{
  "head_dim": 64,
  "norm_eps": 1e-06,
  "bias": "none",
  "init": "normal",
  "schedule": "wsd",
  "decay_fraction": 0.894
}
Each number is 128 + 32 x the weight over its row's rms, rounded and kept within 0 to 255. Layers, rows and columns count from 0. Numbers have three digits each. The size before them is the row's rms in percent of the matrix's.

# layer 7 MLP down, 128x512, rms 0.236, rows 0-99, columns 64-127
104:144176138192156110216115167108082150109144100118111118158091096102175146123156105158143121131136089126154144093121115096119083146153126052129130142141151140189118155157124076113177115129143143
121:145126109121094122176155156143125114133141124158090126136081158144173150046185157146173181154108132046167128144108144087127140107137192140051149113158150132142135064153142127091141134123188174
098:115112106099121148120189104143125126155166085075133167154094098122157126163129106118118177132119127115092134119134157099144134135148059100124165162161157232105114079139121115164068081072127182
095:107146118141102105075152115101142070115186124134102080139136071087139093149163084155134175096128120177054156187157099131082153120099107117147115144161176131160133126143138107151141096079114169
103:113153129178170109170114138149161127154104081080176077118129074195120107084111097149100127143107149135145141122165100116091134126124128138130104204087131119123095119158155154166119133123115101
103:143158139140107097189148172096092116113113136109117139198146136095104165098135114128104077133131140122134125094119087129068097119112175100121146142124188126137168124070140144189175124137141130
102:125111130074093132092095155096097159094119133125110087094142102149157171118134153095131169095054155109138124107077111122098164123146149100126138156094175132130084131142156166164082075159104112
100:083118100107169137118091098125118132093102127084099156160151069109128132113110203129177144157129150148036091140163117196077169145080079219123136117098116178146135124129140182067194157135120089
097:180141132107136131180118081097124107137104076117127147090118122133107121176118078125176138125116104102090187150107153068172067118141095125154134103154119143122164144086102173148131207171138137
104:131134134128159091174121099160122151145122139100137142168121123121129167148106149080153082140153121068142156131152103145124120117104174165089097177107132118112087150131152099163159128038137136
155:111077073126130082138078087140142104107212145141094098087245111157116122114140108114156106112146220089140134125124099181103106102136088054098142179122146095112117139155148140104167127108128129
097:167125104123095139098060129178119132157165156080146152080127121141077105170105118142070138111134116140164111099111123146145100145076098127135143136120174132107103114122189201114084174111130168
097:147083099137082153112165162104080138136124078129100085078116137095122089089146113128130129123076073112091083202151127126133139099110135101091104105174110126059127103104083088192127104168179088
100:137133156145149147127104104074146138098138102144132191189118129093078109137106175107154089130144137110110122153136066133094101159062107168140137134146173148087095091114150155181171133174177107
093:123111114113168169113112117111136143100163151133097118108122144111142094131080136129157177111112111094082182163172182132170152179109144110163195161078119067135087154184158117143153121167078152
101:128125129138106129141196121115108088155155121099124134187162101114196119117173128127083125127103173053093199117171154140132130158131113176177072116136164116124143118181141159119101068109146104
100:133097108139141122144196141131146119053115103132191092171123128153097173123172167161105220149094160125106164167156152102119140127124090148121161090122114132092062189086144093078150162154097136
098:116129186125135110170200143127154072151139113110129104118118161113055132124123071126111134128125142099107139154091144131184157093137123118138109139137108197140172115155061090163105080112153107
099:112096146103082169143128221140158095083059130152107150112115119184134109152166153078131158124087130163160102185137157110138081163092124098077115142176125137132061124183123119119135152062094132
102:094152158119178126114086145128108119182082085119147177064133110085101094166097159133067079106146152148095172154127137135106133166111172120157161145138143135145177147100145139088127083152151118
096:093166144104189144096117126091127154110153135165158087134171094106128145162122107191110118158110155115168121089142113185154155151108191042062104110147078058118104132117144140084184150128085148
095:056160127125155092089120157078115223116101115118113118181124167138129177102088151104114181123155136139127160120103093127083155090140185143101149132166073129096114101119137188150160122187175126
101:091071116163083124111107093149134104162124122071108099126139178134108130120158127131177117125182119141171135148149137135143110044179103135075103107158155130117125064167165109146118118089120138
093:104169116137166098138127133147166132129077148176158130122118141154186058096126143181094152076110093101113159160097133117134111100118111118170149082128122098150143162182056131132132146165132135
090:059145102056116136120168094092193144110135141134083136180167121171166144130110151123180129113059124142093105117104122169053160181183128145174122163118150137147082131126201124008104120124059148
087:146189164110129135145147143136097128107105105153117104149090136175094111077144141127107152128137108169119099080168144132122130132106080179163152058101139140126139148074091135081144135129160173
098:118187099161131164141144059162117158149126156070137086127143168138074121184123110117094192114104140101098139190098169104126072126110175117094154145099115099127154155134141135071172172149073160
099:094109131094115167152126143146051145164187135128162122143135105166087127142111147188124141160145101165152110084147180184143084097128161143089147157082123173138147133142162123107123156107149074
092:153144164163111124143147099114148148148114127125180143089128132092163169154135145111091169121130088130153126146152075131066135114167172147145158110186105146141088036142114063148153095158155146
099:142064184108122122101136129147158151167120143162150181088128157149089131146129188086204082149120119158123127078101105168178084122090155124106117118152141072096131173136125127121103141159130124
098:131122173107135158118135183111127144090146112127121145139112123055181134091133168148115062170147119071153121150084175182172132182134156126119156106117106147103163127083134105159138152138126173
100:123158138192162099110142076101136154099117114138124122143093130069086078190078128097113169117094134126084109130124182146129129139083109143092152113091106148149106148110098126125146147130124145
099:144114136124126126049159082128055157152148106134104151139137107126178131138165166081155116157164113121102102056149136036124126124115103167108171077109206132080084102116126034110180154121131104
100:121087215119097125116130149095168155123104073109149132112145150075080135134122113121128121080150124165098148181112127115127156209171150151133138148012119136128139137194195138150138115138149166
100:138110117083163145102162143152096124127164127085115173197134146086112091162104090127185111116111131201111190194211157125146131143110135137127149102121155157177155191117146129128132179093088121
107:165159091178123091112108117120061157122137101158126157181158099158121163177099079141117125140099077179084139141202114180077113182119150083151163125096121118113148119152103108109167150067147133
102:159174175143132154083102147102136145146171143105129179109139116100153151118112079085079091129122110106134136149124127129164120122207102175156157158095108174111186120161105141152112120106105131
099:072103123107087106095087095069124141124127115144129166129132107121157114090164183163088123129112133063139150103108162118101186145114091138171135144082178158125156118153113120085131191092099109
092:112215115068154151121188132095148144158087116133164108070136137153138157107140097088107094142064120173094121132066101107095061149127104115098180125141126103162164185099138153169098093169117135
103:095099130132106059072156138194096103140157151095092121127133111059110076063103112100122114128143080171116117113148071152145129160141146111154102134167115121169119098057126169123073167139124116
092:103171163162146118102145147120146155094164102116125130070102139158118161115144076103137128193170157111128113118107171090255113116140100137094139183079196162071130145100090133151122086168181168
104:162089117065173174072082137154094154096142130105085099108147088155148089121099136117161149134133167110157130093172120102096100160160177158070110147116155084091131125157144147121186188102123095
102:091122144101165178076116121131162166126165150121130125109136156136159161119137182108144132133107149144130086124152134118179176081152143105104134079141117132117159145125106161087165141155201161
100:140111169104109160068193152120120190099143143113110130142175163165111097093126168149137105038177130182158135084102122127138177186144154124137090142054082123146117154161104122168133169143158074
109:125103122125138120120162119124104111178134113135194123089119097130126113125164126194053086120144094139096103099134139111167107093145166106154142119183128136155167140155108138121085135166158137
100:143111101083145175124156108131187101074114146089064143135156106102149154154125179100089166153116144156091114115077161118143140067166124147130120092133136146131121145127117169097132086144112142
096:110130190097143142146099099166163150102106133146140169121139164085137093155153082156138176201133140158136117125111106135110107128150156208129088094129075137155121094079127133136112148167127198
093:080115110137136119091136186098191116124120102156082075111098104111178127097120112153107194171117129137134134092115207139133177072128117194116130162144136174157127087119157176149160068191135172
101:128135125085125173126164109089136093069087144103145108138103077144109114152216102053163144122151124144102137117127169103137144075118106196078091153114173118156109155065147180164113149149100118
114:168201160124182138129122204108092136138128144136144120142131162143123107162096086119149192101084130181178110161109090144149064154136164109158122206141135129169093157196091161140185140180107170
099:151164076125107165097062136101161141125113121074140106096107164109156172140167140067205144124137104115126147179182127111088152147133142093113129092123086128094147124133156147079134146132035176
104:124193060101089110173117108122163110135191143149169132146160115185196150109140093046165150127112114140099168168177180137105082143147110157112117141140155128156152165142098086121115121099102140
094:121118150127149132126127110117161197131119158158111158065131132064155112161119075127124036080124095123135130110173179118160142145153126080148148106104094111099080091116214047102107119199148171
098:110148095112127119153146140088147122106071132078106136159167117165086135183096139140157184148154159182097151156132172183123123049175117096059150158201162160145134146095195134107167129150068135
097:064135139112121173087191113107094098132128123099106101195092142129151113137102150122113095143095130073110088131222136128131109145084140128140089170177174083169104142099152094149085190181143103
092:112104105124105160135143116105116169136118110124168121165122115090069127170166139154155050103087124134077147130125166109096129102098093082145143054181122140118128099069187139113157134098107136
090:095111181126141180134160158115126124094138166124129104112096051128141129114098109124100128169121147114105111120025108138193157133158114171123132150121137104152146120179080103119155096085149121
101:168129043138131067134118143163121149093152165102160133073125165127137142103109124098097142122105146089117133157091058137137098121138086153081182078130198077145046143144142129167104138159118111
101:150117123113091167123164115112103108103097114110165127154146169102142120116171119193155133162145148153042160140150103121135134150089117135184149186132157171151146137076160093146114143188128151
092:132119126221104159178102164159116126094141123127127162110163133063119127147109044139136094157127125115177079099118143141104139195103203098111151076092143115165141116130133089121138159124140120
095:122155172168110140167135145114034071166121108092078173164118133137145129131132170088110138077150106102117166149146088110108076160087138176195154103113123158151142135140085105119172126065176079
091:164098124125068137139147125132140098129134133157092091142101153166206099164151172116176203169137169120089144117126134209140109106160120162189123073090121178140088130106147077138139190134126146
097:164165145107127111141141163165130131099124162134087139150114160079152087151130158097140110078141131161137113126125098112101090125184167172116103088161088142129093127105170149104147158167205111
096:115103154186150130147091154104131087147092120139108133148099074047115092116117116132115074134136095111138139099147087104170158141112113123123080180159098144139174095063135090148173111112150146
101:151159166143070107163068153170118136118110134123131092119146141066190150070161127142120099095158117133156153153133108108104154140158125126110144127158162051080125121158108115122103160103102064
096:115115141120121126131163141145131116118103118127112128093108108178095170091120097114126102172142165097154109133149098128148140139117113158188150092173104201076144138143111099083106162132109149
099:101167145147182147157156147138135110079126151135110138201121132115132136098096104089116159138141128075087152110144120151151122114152110063106088123129072085118131124129114129127115145095107190
089:158095156141141153144114131085087128101128129117103127131144156103150088093096178125143152091095150162131184147105128175019064125145139090082124158102144085162045166106070078169090161066111110
098:142130119115147160150112203137168146112169090103128188133124190147149116139195072131147112134109111117118068084150106133097115135144150174138130122119076124165130134133096064181145107115162132
098:097120152165147083108154153158140128149151136149151119126119119140210134126188118134111141108129152075165132106173095132219110138072093104096139098155133158116156154149124063216195166119091129
091:110093147149131108165161116151133094084144115104132093111148125143080162106139153161126156130105116129155102214144079159212169119116091155197116156164106159123116083156133084134128112140192162
099:153162137104102131065111148152141159105156121162122137191162097158111135154094160094151157114118116185099128141127104167176196123164133137131048143091112079113137132154151143104152110128049159
100:113102136110157169177167108069098161102128126193131136132106094157119170133129136085107137105093162145122159152134201179091169133184115138134122109114126163157153144085111086121112145102161116
095:159085161132112145150119092153106091121029125101127179091128110118213117109174165115115160116092163178120076139141120124141172137098083203119159114176185103144127173140097067155113184143217090
100:130155177200152149140111150137122159139101146114136154130097114091191167139144151168133096105163125095135105101179142100096095098124137123127097135173123112107005117104154119118142140193128100
097:119150172076134111127122108074108112139122144145062096104111141133115081163188102178158076154123106226134118138109139133137129084126141136075103085165093102126108156089100107094156121110090041
099:091155178106141125125088153093134093124071144170187110140136133157144138059171192145147075160107139202108103163117145155118147091097095071101135199109080129125119093092157127121114110149126074
098:093129165116128109166124148083126145143146103127116064176124110131046105163053159121089115151095148120204114123119118109089180065143121140135139126135095134098081221143195139091098151094167116
099:149125153158149160135146125125122143093132129091147101127156113094181123163096178143158116135143154100141183128175157135146151127072196117140086121099107099092129131155187146128187118151081160
098:172146150134058195118194071064146181162093131141149178098103172089160115179090147201154163120167106101154193123111103160179117100115126092100165145175148141102166105166178088105147154137156127
090:116156161100120116112103108123142115110087150037059135155137159078213094087101091136142096108114112151129136136132136148108094133120178114094124103103180105206104095102204088173092132125081113
097:136146093135089098171113135079112112069180116111132109139130080159073083156100079118103093113113121026153138192119144140119063179128125143117127149153190130099156092153122127132171133049102080
094:097124083097162144201167157165150168098074107093131134067113178114166146170066153149146133173099124128133146060082109092086144130065139128172147118126135145107133146146156098117088065128124118
105:179115117180091114060132057163199193118134140081160120126155183170145101125167061098152109178097201098090148133121097115073126181186148144159133164107158130126143051166096065115158131136144103
108:102115148125134110168113152134076114171102092076113164113125110083097130183143135043109082148118133119131104164148097071171086126134140146166130073085084139158141126121090104137096119198151102
099:057070163131190123139072148121072108070114109149134151124133134131102112143170148148103096096105147126161125162089137122099131130097110212159104139132087062114129211127147145153148129155198116
106:076123127093135151086145117123139153125119145118126173185101133173134105108176096091150154075160107151162090176086079122163089134106175166126151096134110167125087129103104092135122100171083098
101:120116137098126134120094124114154131095076101104147143106119093189081097099119098107097111119099111116140121143120159138175156130131101126156097129146108129063111108118109161071116140123169150
096:130099109111168139155095101135140151100094160161148139153133187118159122194167120111121100127144104104154129110138175130133117093113195109139118116109161215161133112148137096108119109138125060
102:151127138116144117173132166132111132084145113086114106112120124154167163150168129102169161126082116128118032134154093089106140160136113130123155120178147136158145050101087137139090119097089126
103:104158126107085132120126124216154106119122117142139138109091110115106090138138100200086117122142101182177084164126091163182073097155176134148056111077166159130178102141113161081073172134162160
109:144059171100126165176082104119088095119119136194141111153147160136053179143149098115149116157121139167143132189104134119104103141152107109114066170124141169175118150107120181163102129137174134
112:125169113128088130127081142139119170129125147135140083089075128159141120121106121131131183146077132105138101165094165111137086111096165140132090094105085139184104117125114104130133101174123086
101:112173125134107080150079162138114216114124166112107139127129149154149093118062177132140147122169149170127125145164136097163126062152114094084098140048104108131093123135152157175123141134138124
099:129151078116122149161126076075104089126132092151136084199148131175093154141132104131218101173117129110166142116153170140104156121130093098072161141121113131165150168047074132208185162079163085
099:121136127126127141119160148132186099110155111138106157125143119082108125110150138147137120151130106126174091155086175163037156156112189151107087136110080088113039157205146141061143079169177170
100:103009170098093152130163130119135139088156105119133133155148112130129120144135094133139179167149150135105147094166208145098136099106149174126122111137124131124107140074098160144168160157131138
095:142109150137161156132171102126159068127097090176148140137116132134153116168105135102129083146097122123156107094116195139148161096127076115141092159168108137146161130139120089156176074112133156
105:094103117133182072110119166153121177066150124148149137100151152132117096180073168230210090180156117136110121158119134110135114167140127086139147095071107117089124146074187198142137128125154110
098:126112183074119163108153101084120158109113100147162121104133135104105109129145094147138126089150067212144121080148112173135134135091132146110156142073097150169107192120129108165190122121153164